Part of a small language model's weights.
Size: width 256, MLP 512 GELU, vocabulary 32768, 16.8M parameters.
Architecture: LayerNorm before each block, tied embeddings.
Training: a variant of Muon for these matrices, 632M tokens, 4684 steps.
Each number is 500 + 50 x the weight over its row's rms, rounded and kept within 0 to 999. Layers, rows and columns count from 0. Numbers have three digits each. The size before them is the row's rms in percent of the matrix's.

# layer 12 MLP down (transposed), 512x256, rms 0.0552, rows 393-499, columns 128-191
099:474475476505484645493525535469502554541554451459527467464497551535538515469493579500479485469547393671591487434431395489507556461467493475550508499520510403537530526574473522494547470447471548
110:371466537515542465436521478527523419511466538529474457338378540412463525521504427607475625588473540496568499478546494462540520498543668442589487538528547513520481549514463489465496467537475529
090:437393470484476574434518493489504504445567537477496474415457557554494495506525495574505436535452427468433463462556519519545453475580501473555574559479537528418454509488511531503599541524421557
091:577566458564513499451573395382465509448473473625443479498443464479504545508562402521601548508457422478511565447497564454558473496569529445448510524478474546358560470442541374516468495583494520
100:604502557508436493438523542451533474466533505486504472522446548575445481444501536535430464487540511486443551428552471587594474450499567406612502539584515413303429505452465495478549534517541544
095:489461520478538518520427511505519507491445567520507445454441491484492493425458565501575562517396486548472472498505522454533484532495511528558491580551559448685466479522565550438545532481438512
092:446613476493477504512562486497537487443453496476486543477580468408473554490507529541486415529482448448432504418471458483493482488415485457410572519484475513512496443503579526453520486512515453
107:507465523543494593516547511555488466542602624517505521477501529491399588523552515524494508530600479499415540529539451472485544534506484519511465591536490565606487555515553496421510579600600463
101:465488457568513509463519550557541566450482480473482505586526518393471546467582576536493487555331499488476569548604529602430556506545573515517570514461527434516504443471530477508526554582540459
122:479475492449502560522455554451508513462511526512446451463477460536522537456474493571557587525499477544485537493433440514557549526483560450436509454436551427647469541505359462466459523415506461
093:524482484583514416576484399430485573568454468417545502403482457540483516402499532571542472458538524524582454530470516468493456470500406436504491551512449430473491501490508552627424538417440510
103:473506525431491468416481540496575436571516457553386533501486539500506560557500497484517393541547486486519535501472632506544516510550457503498453495550442429538498368511452521461508483475558516
093:500504460447512512510475463531524505560423458500516571468490481444548479592465442596455498545278482458583501510547539493469541500440544545491490482459416557465508469490610444544523450534512489
094:528556442480520496523499499397483469502481534418547498448492586503457508572517532469526568516549479599447386601437534524551406526416536525473562451522579575451504527630572493534463456498587588
092:542493537539405524503516517491524529595479523471509474529579545533416578494508571523548501382543481450558496528457457458490448532417406525571557492554517452531590448506490535499492550495525467
095:455589532428462527557518419450498546550483557483492466420544507512494510482539422544542482518495524524560505486544521540504462504519487433479492570352432579335405482496426482515471517511535507
091:524480438537479525485569555578464565527502422504546520591472426510562521543425464515450517414622482552471530518510438448450561519493504564470465487490541533471579508523486467506523480484433583
094:469395445517468569460503571528520537514479521561572503511436553515535541547560591420516502392452462499451451473618511486514514552544497478513550619508493464549512461438512557493509483456488417
099:515603476528438453620489422526518534502564400457602495502554462470448473457470595487545507478558512502465374496465419503548447526511534577484476397534517514519528432422492527493487600480448570
099:553486656486545534441535542461470508466563413463507508484500505537521493463568589499449515481511490506507521506448556421469459537493498482563479478492480485443490586466459524518424535534556480
103:555514569526416519498511537538518439519520523501460514493509432491567560519500533580479526551507562447432526443477474460569486420524513446481565399464593470524397486526529435576465507484528428
098:526501517451432496518500442553535496585491541468526523596461426488428486499511478476483501535459491507435509501557548558514502530460516511433501420446516409456466540421491442499560555465485493
120:602484528437452385454544484532533530472456529429470534511482506469492548528535413551495536492553508504490523417521408408456466498467464498541381489496536537467490420542480516604449633422526531
104:391455485492521506581458467537529614434523539535487515564544534444474543553522591558485543461597491473520417495528454533422580529448495610444490453527563574552468541508478551480498559513591576
098:475428468479492507546517515563541449449519463452476458510428380486470475449414414482496544539446445451543451499452511455547362495532529533513553558463499517432501502506468548536553524555527507
097:485462467574499461451444484461488574556481629507511458504468533445575538528500482556493478573503548396548573509433504488394441576564533494522457639496570476533496491449463416433528457513529528
102:522502495432469547455443460464517477471481513542414474479375538534482547475545535492497550534421420478524399570476456576488487528501447351506453585469510478501537482503503479516539434498580479
090:429410452508524491536467377446602551468485429458548462502432502582518460492496494515567522519570443480476464514538580524467450513575536483445478576447489559453407524511593609502555454471525566
102:532512471529520391518543478542585492485503381502490570525575515569532515550480470529425469511545473457564480510454524495607517552479491463627526460539423432528443494529520636589596431432590449
094:545604486566508525407538485596501473438572485513528533475514539468405520483561426564462486471484573502503581395498548513579595385433538398398458438560465535565464569455556475505536567568593530
100:569573450494409562546470480490537420536450523540513538511542442479456533485602433430460500520455516554452530502554432471491442467445481542492551456409480449486489522466510610491517465510530547
104:537537509521392600428514478501527428485439630468472480566530531522521642516466447439613522502559495506612467493481486445573590544489424470517438600543508439466511504517485480558414579509466517
103:529493543512538471546539486467467444548510458512559455401580478429539466508572513458577467546601550470456414544455393474466553475583524495519552456519493507476506509569333547492475442490465487
095:456539584496508540544522486481495487608458515564484487479522461557491437504506444491482429476568466519494432453610476608502515533520622393463472456489404419624564504581565480498575422481533533
098:488554472563463528446485502474468506470430471519527443531494594377524533437532511548532523511403429568541465491568540560549469419517461552500462557552501467452511461520417499536478448532402470
095:455570522498480516518497576518553627541550502395534402426606437489430454486553530431579504582498434573536459506516521359461474431425546487426546563553499517582502484536520417495533599560505529
108:453521463577483525505538443447467521464527589541534475459498499466568530525553495527521518514658554405469569515516473629417422472542512563464464467497549577561435461489554494556511480485444450
097:539456597476565532496558412485526506460459383531466536433482468536423547410495609516472440480497487429537434557509466542566447492486442554560557476561553472469587576458485476505515452462522520
100:459573451536532623448586500479483528454480487425536580523557525506463481546593474484430502568502533459534607486489529457439466515500406508507409455583487517405438433492571483460462488480464410
104:498423523544521530538493523501536496483513507456583514470438545504457511554371593543509525493410528491563420544528414537518445559458443467474594441490601513601500522546574523522438493508616558
109:497532517520493492443382525507473505466537513396545537541481561526514470469499428511510531480504493534583504515572494451442557523457481483468562438492509427643451437485500429523501568542531526
095:571515553481582451544470439498548416622547533428593523480428461409553529555512523492567498477534444468479447444500622418472605538551498531503428526493481532488426574513384520517427521514521532
114:536488480520415449391503501562408535589465476487463619450599500586514524504429445544463493487470564529541533479454495431492566477442474457479492536513480506565435580518509586507504386546594445
094:547511445557534506517496545495460565412545531446486460306576450482464561506550424393413571516415533583499497455478488527355421561534538511583552435507521440512445491522486518471510434472484485
095:491575509455506460426479523543546406481551520532492472525411503545561451451530468543322484502444487538505502527605555456620525475486501489551500435528521495491502474506546491675513510505585456
108:538543488441513532435522478604556476525551518497549529569411482416578443492530480512468441512526485496538443521514498521371478526621518557503482489557471449468536462554490496499543520510510516
102:436471507480395641356505494483465531542609369601516507513499521557523510532481472542474501439431539471577459486557516554483496490608551479482539546482460552550490472598567563500503507556620485
096:461531473481507472580509454526501550523530546522477539397415577604533481502454479474531475444435598477557578497514534514422468450504501521575473509430492566457486546514564498547508481447570531
091:610553500540530489474535527492514478534471593467496489502477454590516487448485523443532578538463560481610432449547491492458473559507542515506471513515511483400410542488526374530607649507405548
089:497464483484585573502430479535551530488455519558458399557502490490495450540552511381507529505527548510485561484550440480578549538537542461528452507552582510469472519429555555581472497527507504
090:487531527514520548478532521457504626561572569543444513459442514511387548536491562543565447529463443570502557492517433473402502491490599447529504487514488496446476453550538520557449503439489584
097:549492450455474454589439621452487502487423538519503510489389478468497475534428512534462565572490487492515506463544575502585557518410483636534553514483519535511472514414478670469458491470479488
092:485492516550468459468506614511507448488442512540455608372473521601590591482577573506486577496596479476493588454481482549474517533421443539548554472548462547481540515504419482573477576465507509
099:580377521486487582476564507585506421439403465503506517437638510554485505535523421514479526479408485469566499553515493481572438521489465537492539507399411454445462510490573606537519472478506479
097:595457534488505579549467580517486518431447487469416463470463609482494510491516586513530470531558591622399505446558461523542415503456485538438456474573431447532482465536558491489534531455454588
091:511502487466440440414571432472458539494508477582460514534497457540569460498511495510571430570458542488503420499534474476559536452580515594544492498507461475519517404421564557381396502543552492
092:531425491537493540570566436477478580505498514486608416563511481445480527476510534489432465512428468447521509550490609459444486522441428444527530526543538492472569488451532483498510502396507569
097:511487500571464513459490557499548499519533500566514531360490468497436482517487509487454385529311540492567538491494549476469602520496448495540496479520424557478458465490481466544495513531518462
099:506492503573552471497515497537479449455445473563573395514448534474634479488484571511413456450494487507517441495415568495535459483563439522608517484498483463448503421477467490461430617427449564
105:506513574497438496554591521557499456490504396566561566463512516521504495443497499523536406518591458408516487511465489524504539466428509536558510415547530492553507601494473541442522407502556469
099:487388409575467511567514517443483554584474437550456455493460589613525544508577605481568491520599467470537469467438573478409547487481459568495509539521451585470504543453468483494477518475442444
103:535500529425495544495554496436506465480482473580422524621502542531572532478433515521578431502536450560452465364502513551550521526561497529468594477496560452492500535534560557469489410424488492
098:521504490482507484498433446537520463530511426476623502452440430600531472542574652506516565543563467581525552479613480512495504536459448508427562524483582422503511446508495536504558489477517521
095:472561572536514439487553513465542511556544429588474412618619573519521533614533509500398577521622523537550463514463488583350495497532464521490474557505544471499516474513564453551442501495414457
096:575470426552522519431513480567511457423545487513477515473522488600545465450512466540584513526444475410522485518472527463397553511527542473477526484522428474530533542547545469435595430537550552
102:495543465527469534493504447485510493493435544490545474461476470461500575464474453478557546421571524615541477455536501498406498474458542566507537483499479471473499503521512431501464492506559406
103:495490546542504518556533520486379518458439545508470565455484480569535547595529413447515451538473472486537407500442471550494470431487446570506559490537447561453466485420447425538433461559529577
105:503452459441504545554523471525504544529550571411591391519464460545503461548462505480595463533467529608488511509506490505534594478480515466490358490452457514432472483480398523590430484459474483
090:572457480523498531482587526463505439551474550508456462489430472497469459408475520532567430479472602442484520536513460571513486356481558494494493547547538432606530468418478492559595532468482531
095:487530502617538392576520504513476472468381575541563519487468579512433499470533505494543532530550590537549498565520487513489502478510493438520409463505502457447500456563452409513464497574465508
101:446456485514490505469453504574580498563485474548468635391421536569566471443500465550478495513467492496513625561526497523457518467473474472431540529476456484364473522463565546530464600455547430
095:534505470480562494582460501466554529539485573604511464496500510537552589601495470499601402425542535469516483486451522499407513481497532510492424577471488484594554542500478496511524578584567493
102:607434535461448564533553518554567430450495525477505453451532408523471501491536486580591498579545491540531485464539474451439497412511500512518487538482537411458475543524481579489419484497543470
106:546556482474506525485531426509415527555529468520484467360481500510419482509507446496546469497421488522590533557436514502542584481458499421481536508515396489495455523507449572466523533524417522
100:584527534430442471536524417485500523534488455469417560599519471505563465472508517567538395400467585493461610590575552503541578487504522509485433479462553481434531471477419586567520546481561431
096:548525594421538465530513462410555534533432505581442514566529460538513529485528465506528533309530548547551546567551508548480574439550497540550468485456567410436495508472490491475484441529571451
096:530453457489569531456447526576498506472595555574454549529496466504460506520434515475471477559524532482502469495489567606528511501569467560528413535476460545463450520421510578517420500532478446
098:452524421551443389540466552473532462561521553499585525517551588452546603593407517536487623528562505457453461477508543519545511543460553528520517484540474419573436529498544488518562503516445581
094:498524600546563482511460454585506455531468411470550483513537445492570482428453550502503460449518524588511468510572571510398499426567463395469511523565517463551460504454544477508394499446464507
098:488460529490487503374479505513430549485481542476519529356552541480469499493520493493502565535468489542558508514523551447559513463489589455564534446395555519533409458561582501429428469582493553
099:522508479557472485487404593442479561580498473432526492531480435604560636573511525448505531468559454495489513567596487523584532425449544474408549474551540541464547512475542485558487439478474446
092:564536556519401501491582497579537490470510521572525491518482485449480391521489517466471597519485519548538560506464525482544517396615547488493545421483453465565481546423484536466383591526492442
098:507498549542465500499561513425508462496550498531481506611544447414594526476515422512494484422418525457477439498500510491407417496565456517487451507586452532635478540455523453468525503502461538
098:428526497554525462462512507536593501503422441508530564488490573477463549543609502458426391509480575554497566445500573571491447468433535522490502592538482471425515580578548505529522566530414485
098:396480523505420498509430516522499418406492519426416435669554551550539418518463445580446514501444455418521507538525510520546463461517487550532515506508449550365509430487577408637533558504508525
100:523444462523454456404415485484507486586551445478478585494421507508483504469429429457489560476524485478506584578497511448516514408402517572450517488454619453453594477553575486590439500510471481
099:482474427453431481566471422517513511503522568551514418451492461531485551432499506422527493544542497510513473506567428452486450512516554552455504541506454433464550523493533365527469513520514500
102:508514541501527419520473458471532510475504570443484467457403447468497488529461540580518564561422540476601531564523429535487485519510588508630447524583488451490436528512500572476422440454468494
096:412527551578495519423421550575460504518497456505446551444521456530468495464509523526566523453512467570523451583480539494379511523564468536567401538534511470458395524572495548543476528581470528
098:450520471505515405479520390453589493555404548554584506520535542481478514460457532495511454498501402520477498498532558504467499535467468491508501462488503473579497559530410551495509460514488494
093:541485471416533497483509469423498559490448479536529451425478414532514438530583493515503428483506627544602503525444521540506490561417494524552462555579583507492415573543548479498491530520539596
098:497482515570522592464441568502600429453498488507455508474523488538521586425583521478540483498419497481499502537531480484508482533506512482574487524590452512489431468501465544510482558437529546
094:578503543554519489462535466529542459493494504439544499574467486421570522538523439499467480511556436588538505520456515570355395562382622552422517486509549539581508631480533520542537497489436515
102:546531482570469512572534477569471476524499473450506511498580518484547538463488481711526510466549424425464474474457468501539573558498446548574503586478518571413391580522432500542531451544398364
098:496585483463456442574484492527445459504468439533470457526444432525468510487489532543549601565478426505470445596503510475432471469451512542538489505479530396505538467523519608494441467499405582
095:574491457472426471555499487499531419487533548545513491535596534475484525535546586536476522560518500546520529522443431507586557422465484487542476500520453529514535464471617485519444507422506463
097:588466408510489555488523560537534564503428403504489522538407487568551478550501457493523470403479409555488606512525520563390557595513489508574397612532543549550515440399447458459477595481481505
100:509583520558532551494541470497518521449461443452500600445454493436478572464511484511577603550517466424562398608485423552511422519532408480548480472451458589500454566450552465541583565473444425
101:433506500520462614448531491357476552444501502498472581577439448451572477455493491520434504514549506489459533510543517512514563524531597388543531492493536531516563567533481451569455418442471479
126:534482450537457522555449486493530553513454518593471462314522615551531451502534572464402442528465493535617571490459487555429444472502438548560595446471505419260548505503477464553464499468448515
103:494495471544527474470517487514546408402538551515527498555494529457528393517531467471506494461559586410416470384532439522536514549502461543498499522479499558627394466456508482451491500449473424
094:431478581525496524459580543484436531510539485549593553449509563482529461522537529517518532493368561491449431484556562553432654451468426493454488470487536457519557490544565476485458501599565512
100:496463557542463503450575584410499464483416446452417500475479469490504535518524464456526487511555434579455496497598471499618583447432446431569454497469510561375524519443536523538538490482470421
103:486435420501465552491538451487509485514525581449602426546516459482494522540474560546542511503606483547491358572479521453555519508473535545624447535472498455514430502508466450512489532457521424
103:427511387632513469471557452590469528557532390544532463614489496594492540432444572512476536495501526508511486477442390575564546471479491435464517477479478484520522544516510539475484407496450578
103:553463500504550468417595488456427553539487565452491419544492571524469494600493533491449447517538534543481493513439527478565483440466512507516484567585467522512438486525462495459532623472517488
099:435529484474560549543528449537408516406520497565514478566576525447484491540488460457374496560595486469584555396511544543465412496472447480402556533493461534584479544489491588390526582511476405
# layer 12 MLP up, 512x256, rms 0.0729, rows 394-500, columns 128-191
107:424435563510509432549521480519510508497504417523477511377458418459543466495444452566465540504496423547581497513476499412470442574514492551532406504508462440547435417520422541486451458487516493
094:538548460488529435573592521482534455414468520403410476524484479502474450569550459582511501515482423539453529526478486511490485605426453611494430543521462431497538512521504483560432506588461453
099:508593483509564523504586618567506479499494546413548567374466490496448440510529474491532450513482517586438419502504450512544618475562570523459500520499547418469424495530453477621473420433554544
099:439496409521550548488485501505445453431545573558518505412555427481477473523489458474563529599549517436468558488519438439512506484564539466551526526572566478618522484506552486432484483429493565
099:586555407517402528404557525531541525445457531486423472451505502562494519533551399466392406471425464489526561501501434499482535491564501491557474556505532591500514490518523445583486497528519488
097:519366574489475538544465512607462546414491467549460500550516453433549507533525461479476528480510522562585420482483482525462509530500485497585541542470543480447524619401486471431507555523509540
108:484596454478510535503497399522536488522506419498465475483477415520438522517490561578515483510405463465499580490538460499568518492538559559405545553484535410516462457444435448486438528493482498
094:516493505440497508457506512500503481490497543508566524443500473478473434489461548397502522440493639438535430532484510394430480521477506449556436535433567658530470479573553572532491438491522431
109:471496480506611611482541481481440547594467467608505564561458578515596537522411587555421588513509545528550526550502434552510479564533548462512439484549483568531460496445558422545551452518550446
098:415513501555481526535425557542509459525495446446371512499499461488557585407552466531452505490531505494522560475411508571464537469505508466469490519548514527484514566435482521390631470546474528
093:497434493570504517496527453459475505430422519445581499531521508440565437513423467493595442495514502385498439417442536492481466478535578478474505548443488495593451558497509606521462541497420585
094:579450560529520488540531527511552514462500560497527503545572574610494520540500553318407545431420509443457483535478440569420508469531605465497527514547628421487529396546511589477494478468478528
097:541474484463550537546549481490521501461544432584597502431564468551550508473474544600463529559565388363531551509536564489392475519548576453549507523484459501520514460475464539506591494527416566
098:374493469418505454486519559524505545505557435618447540487461546500517444500417515533483526417581488584502552586586505491514535573460467496535447573529449492498590540513448548488455488436543488
100:498445452522478465486599524537559497519518485494419479489580477498519577476556496508473448492567494586513508531468481449574496557496605547527611555472518450415534522549550420562560456512463528
093:516532562511542460491440487473468620566397535524456454524532501609509485470539538533564515536491467523390490567424573463431500502524547586549539513588467477435510512499533539485420450470494471
099:528537614508549436602490463525519442477544547464479441544467497530513496482471478443558461545507599516472520443566551511589510466474514471521398521458453513512373503544475571533492542562590533
107:558481501523467498533478517529460453561525421509541494410595484497706494501588558543383636385510502513454535558523417516491497514561450442477497452556472533583496535379473495468537460515525493
091:543546351534442519538542528470528513461527564515538492593438468459354473509437434503533453481479438537472476510490516613524422527491504485477506478506472505560462511489531511557500545548500482
098:561522519572547440512519413554492488549521571578516457469473427442418617396591498576487507512594539493482424432460444548480419541532562418477477423564461578524577528524475521495558553506522487
098:556494529506493523512490394525456587478423598489558433587566489462475544518519464539555627419471439558474561530567379440527493515471519517553531551573461500406491535535510559454516495574434511
112:499488511505523476524527482476515486554461492502546481523549538446457484451539446495520473484517509584472625537467446426492491423531474444492483498445513461535502572577404478510491516547494450
099:451427457563465443533455564509566581532487575513504510472573436464519478500435439509542570516520550426495571589415413379464421583571554491405464497535562509570424471522550492472456424432481503
099:535524493527530496401466486528420547438531492536487483469472472492499558420565519535450461503429497517585538626501455555512476453470426478559549580497514455501514433517437509468459499519443414
097:597515554444533497404411444478573465463520453547510474459525582551393518538473601475443553456523435520550447441435527528535588604509529558476477402529449552447503473569506545525537573497387491
102:523467464537484457471484537544548479522425502583482586535511456642510546550498461516452558497600520515553462564419492531478597531481484499483498466557547606564453559537560600511398564515420531
100:504523535525596392499558513536436408533573518580531472500555536427480539478418489469503455468534517550536536480470449516460543404495448472532488438468482483537463419458509431514471499594524483
105:490514415421484513482483491427454577500519579412536481528471400530490525528484469481499454466509437571513543491519558567442556477516435434459506480492488540590486409462482449516511541484467547
098:435500406480435496481469590554567512551534550500412465487605455523517510491502524495484447463554397468497465531464499504534437497548474520489545475526493470569454475422534585453486502521522570
102:535478525441604534456471530485384576442652520553515448500513521458515426410549655525500533482529574474582442474445498492522501441487567541452383520485545465530528513533511517530511457498486531
094:513494501537654436525556529484387509514548562557533515579419424501525474463476426428491484503437559443419458450411434476463465439487431444545536477458530530498503444508515506468487484433538466
102:570446570474492470516544477562406446516413511458538495580528466476569588509570515523427452455544474527502556529498533498461426501459485451507446500507544541466532572539515524531554570449582517
097:559541425490497431527480572526474530543541491466511549549479457427501534455451595477476479534500504497395492522509478481503493527551392543496579532533442569587442477520489506586590597495493485
106:535432469467491434545453486545575477563591573556585509523539562495542543547585463446428432429558564538406483598453539457511505512501466384455460515548527539510435485525509480455546499533455569
101:549443490585524464531473507585424431506430480518538573524491567460477522576450489452495613447495542539552545531436472505593549490524470588573482473484543457549502497455577435464482537503453483
102:463513450450567506508438532487537538544514516515433463509521467535615492531465557506472431480546525431429507414489519573508489613501509431491382459480602445519559478496467476421591460560598575
101:483398308552578601411549533487519460560492467597581502507467578499560496514481546506528595491487503529485491491467426525506474496460506484551440530551541500433514565532483519453468532565596491
099:460460483527488460628439510549425525468501556465512411501522457460458480506456545495523608505545443444483413470525455535501632385471572457495505500474506563501419500460495521495560427541531554
103:519527474543594492585465555463469539476445469599441433549561396496548516539537494408490408582523558545477545395531619497548601456457562449483461513546366452474558567558446503494494593510483498
106:496504488487433579510413473539562551463487466488539471454501574489531439520523516462453421500551550548520555448395528422499480450508506573424532538562436540513461562586510478476421648573495406
098:400438427514439503462459468478499545463582526572475539519551534516472539553522483450427593495475500588572491502512346533580441425451567557526583498576496518483551420500450510495597482402502510
116:440533466587438439462490451465489484472479476463485496548469533549504554526623504626544503488490507508488421501564456474472593475560461412500401569503469526474474547450478502410486467491548491
094:492484528419355584477527412513462595537511537461474500450442500518546483506478646533539443521458450468386488511430471394406500488448582413513470485564572622461519466473519493426475519526574483
099:520540522517579444573562463476401424483487474481551501482512507582631496506505545484511660465549478461441519479373439484489517444444432485518456484575550561450401448563488501525528482468512515
102:499465460553591477451454477460449521470562512541459520495551521436457506465518566524470543521532518488503498520534530435495490457478459535501489444494545510518451465463586486501467501491595525
096:535500450500579433623534532546461524411479501527460445446500503448448518522626418409493521535510487557397400416598480606512483483489467518481499503555471508555493503510458542561477494544406441
099:425568474442524577499472533479517546424564514496551487541522498559575511466532571442467494517431437543412511580448569448352472615494451486405425514471455442429480424436538537483439517582500538
093:420519527449457511529545507466489447520518370382448488543501425537429446425557525470595469484577529465450507519588478528449484456503562488437499532530532518499499455508518463463422513615508464
095:577507575495404467572436568567564498503492505438560512505482465413535509486630518526461521517472456558532425443471585560523460447473571462475426583590526456581448459497481553498449472477488477
098:554487514458527448482526527555503507401476462501531504552462531493478497527443482436534487455465556489421545594457602534467498448501438528523514492424521500575515536423514442396494488565516460
099:424425509480497543372563513536534527461453514531509508481516464473399429516535416462473472484498435532407521601468446534460443463548525466551557476468541443500567530657480548422477604485500486
094:505534425511470502569553456539479442464530519471537393455523485521467553537445437463573479582487531445482520502491432436533544531413509483504541566464488498509536534457466478422492377482488423
094:489601498530433424460506458516575591482524587413494484461422468477498571370496564549488480505417541571511496454458543499464515400473572583481476477588503495443464564519520597548539489548543549
096:447472451557474527492469480569391532463532455529553422493586480459419434501458490483438535414567453358468472503443500481496646549557524572462515365455550450469531509499534433535470427525459481
095:389500539568503434484524614509455492402547435477449406522430369432502502503515469504558553518542537438516478424505600569508523453504463516566485519467467437537551404454528508586517522451471519
099:516468503470424445414437557548564509454396437544425575497464458514472395477422506512604520474455552518472566470517396501486461436576500506512533535518522551466458475504481573419513505608554484
104:513517496493569423515565557603564541501414432481517453507529487543605482472570473453591566568418509399424483554491501441466538509550579512451447567633534483616466472525563470511592437507481444
098:401394524585543567543510456564487439583492527558502493554475407539576515467603434460567495519472571509516448554614503525446497410504587431435529401472477540492473490394508469558513426534552403
092:490641495518522539473527546493471384519485468402433397496430456489525438500529423417493452520450595446586485503444452438480465462507489481549441562416581569566568453436523546474476487535549428
101:445628466515483512572503487590465512463485458510470436492517533457526529447426546578419500464530537487577542460436514404581471507487452603452558436559544507564502466530546564412433412642543521
096:557482522557556472562433500578497401524478505506521589434527494493556620562459477573478534480506508479475498528558488452540525545563555466539479500430542490510476535420398427465521496476439387
096:559485531472491470506531573532460459556512540499442480521513372522434453555498552611497474535555468491475412504446408455573415502446603541585462482554469569502513413515578420536509457462544532
096:490450438495489556464538526483600491459526485544562410454437402477521500530501523474419458496520483501459532531522496562560473500500476489489539455466514443451471511494411603521526457464472527
097:451456510478434426499566532516486453585456456457565479498494508427492515538418482389512557438525500497532514445508435487521486503583498535586542575376563522521517523450485425503516457421549387
100:459502555580510399456608516483500507493561522586549574452604503451466520463505484565435432526503483515445497492420482490500489473516466439595412494549395450584498544563395563489382524610459496
102:570496462495516522422550541481487503534555454535482464513576485473548567464522500541477513536526581531491485575490629425510491383527562482451417586522550523508423480529474548515394438581490386
105:520540512511432546473558496495452453565565427427523496522467484485577472376634536472552490490500510476493478519437465477569564479432346532454511642412411519511556409527433416485468439550444480
096:559520591554528495490518546552488571547508469500498521480507550508571487406543524454594496562480633468440342404466503514518434561523476493440492433471494551554488472511521478522483473534492526
098:556533487514476449544563475503511500461518537515438505603504599534445524585507519447499505451509520588499495512522505488471473530512553434514574571525523446437506495509504489492553433440564557
100:471571489511512491400586490484415391540481512454444598484557420520471575548518508548566482516483514526510520559535539446499543528542536519473530633491480486572426459592566481628563437561542441
106:508553533441474546455454530593493584358490530495506526483466432518555488384473493467479518506502477536439432487429507560404449449422497535543577574539472555581519463353572574481479501501519524
098:462496533448509504506584443601498456520547560519459536480515564487543570435444449483529526448470525407449537527466434436510500422505542519460400514560492485502560434541610526602544492570546519
101:480489536479455503601537453407514555373469483586558428542551468536491576436490632494496497449425424491524415505536563478571490543482433446546493491464584425532485614524452481446467505561514567
093:504453408440533481503622474527474544506539506469520462494477468401450523551448527379446455492494554550425531465545495482478442518542469523472436428458494416541480602557533522420409529513589442
095:564474432591491380514503502610559477557540480487560576496483539402512521551493549393483517609539448572508544486486554518499546523443447479454437582496471502508502578462413562474491552502455488
096:476544543497485483461549486501424485517438415395555504519578452533520506478490387462466517500478612456518548396444451525446639433466472511538506442454578564462463528492444438451577458465600522
101:491584504595402469544481448496441554439531477475442415505461478516472580518584515435495515445510499554470542437426443504433500516483468474442487544490525510461538521453501555462479481491435494
102:519511491561463563412473542527524471485499504531501488472588434536559491515559577466485512499496456535505575587473496567568595549500440464565465497475534517643543473571498491501520621498473531
104:512548514415423500528513424509533539499570501530467438515550542520422538564510459530525486535526568551490525494622475521418520525453425527535501547566475587556528643473386472458492473426532449
103:517429412558441496495520455530531528545624537626513376480401472504528566516458436427429499412489418497488566564485450497524475485453450543459492530521503535530493564472482565456500483526527456
105:542433582510463615568540419450477525414462529521598552513556470564394450460512445437518480440498418498537536489461488500611520426554471449510481635485460582464530485568447524444508416519451501
103:392444492472527512435590465573524574469532527546499456512443548557442622449464496480486592521561508606482558518491466504457525468475580494430439510505476459397476481581496477493506505532491445
094:526480462317560511432358512551508480495584519500502431426508443472506532490439511502497634551446462489482419445538542396504526623514507533572481582467521580493526380395448600522593465465506504
100:369528555552485585531541435497563475530484468495439549504508536469573501496469504485488417438532508492480573523452366443546537524502450529532485482505547452498597422423486534445471442479489474
103:418466416586587534433431547546548455540493385509501404527544499514527504467483542494514476450517527520498508504548460416545457443492517479508444559519521449486428503402496563500498470455488497
105:557530459498569504595542467505493553466510511479416507580667556502563468525585476382390469471563499441492484539527482516456528446483498543524499471553525485466401527512438485437479533520537507
102:445421510554475558491512492445478545493529475514429454541548544589494420458472484603566490478480516479420369541568527380417561511471491574536443484464464528493524527453534452523458598601519539
098:561508480493521476545547455512506489483496579506474483450601448538582548519547519450575529581506563479419487429465493602529587515424505537491520470481450573439595521496526556490428400418456528
101:506487498459458508465471563545461513496488547561416503511494450440480469544575424479564523501515489541426540446514479406548536428552527438393426521533509473498490495537403536469559583464619565
096:538502510516535519457495500489554470423546513495505496381528552493496565372457497518453477450432437438420512471479463462529484503629439428536505495460507501588527527486467496454543489523550454
096:495448570545485448442503449495519538492440486439538442496550486452499478505487483513487478503448535595535586545477501579491371446477486448400503516352529512527445521503516618488431419556423448
096:448458439472470424586551484525404571441605531477436498511498428498590442522562477462560526492473541486394512467507486436563497512481482412471587495504419485475528501554410597452538425554501483
103:561466447536463525534583459541450456570401544557506531548504513509532512544551500556518480453412455512452582468545445478551491559488459535474558582555448501521356472503504492574493501567429557
100:583473454494519547449527376468550525477505471508468455503546483472495559597516449451437408454534492494515471567507456511486482559506455495363551540491504499450392554622448481432467545514551399
096:503535551464475526503470502565507437445558556453425535491547606516523517454497598521644526522510432506451420554412543517458508453524559503475446509479556472495517527447531511499504480601502512
103:512454508457530468527492562420549495510493489520505556604543533440517545514491555499447476523499487486457509594643541463533457508546475632574483550542428502492538473586524548433555546426530486
099:409519500429588515533501434554517571475496584620475470476406379589491455525520458563571502460543558517445504388501557497511481530460596530451497598491425528555459492449553547568472523538597487
102:511456471576461513459532495551523554502618480514434541559487447453541538557431514567445500505488520500441545515450615515518416466545551452484553585552528567500578490440507477536523478529469558
112:546455525511411568453509505640532441510466516542523515431536540422501552489411552442503453465489501473495496513531423492496498552506503589500385528471470490422627516461461607452491547506538477
104:495510456438549532446417482576607572520445475479532476482528516549421587533520476633454572401505397535511505595444455524515639539563531449575450478417487478495551525423545491563552506562566478
096:477530394530458468521445456505532423451344567469463593658458433477507554469482532442411485593439482477507573563513498395469501507612530412512481515427473417614504512400567584519477512560522479
100:447484428539617394525494557576514470548482568453565489449499516519477517598552488463436622493435558469419484446492453493512539486548552496511516471540464428498489445526510561568497432505509576
105:506469503485497480474473453536488534427392520471538450574442543591543517463467576474540438558559496447466467524449411514497486544555467530630530545477448514458557491460471500473473426390470430
101:485497504583473574464509572482472514526521463464460516488492405407535447448553440456525440443419497463516551480529503548533417510444518459466569454443515500482564544499553424476512529467537503
103:506511512525445411542506421566421397464499515550480456498503440492471561481476456542460517441450476552416464482533517467523452536452453517475552524495520515499534412504455640466550531576419571
102:496494419487535465375403509514418517581490528531441570493463550534519462529555529544539451534598527492523540557494501547511565554495532516534470531531525503480488493480543457540514521593450497
097:448599538477523555475476496471504546529414460508511468548480477533522553502495445483516515467511516481451529531533575379548524512407477488504480501527583522530561555502492492553521482494521487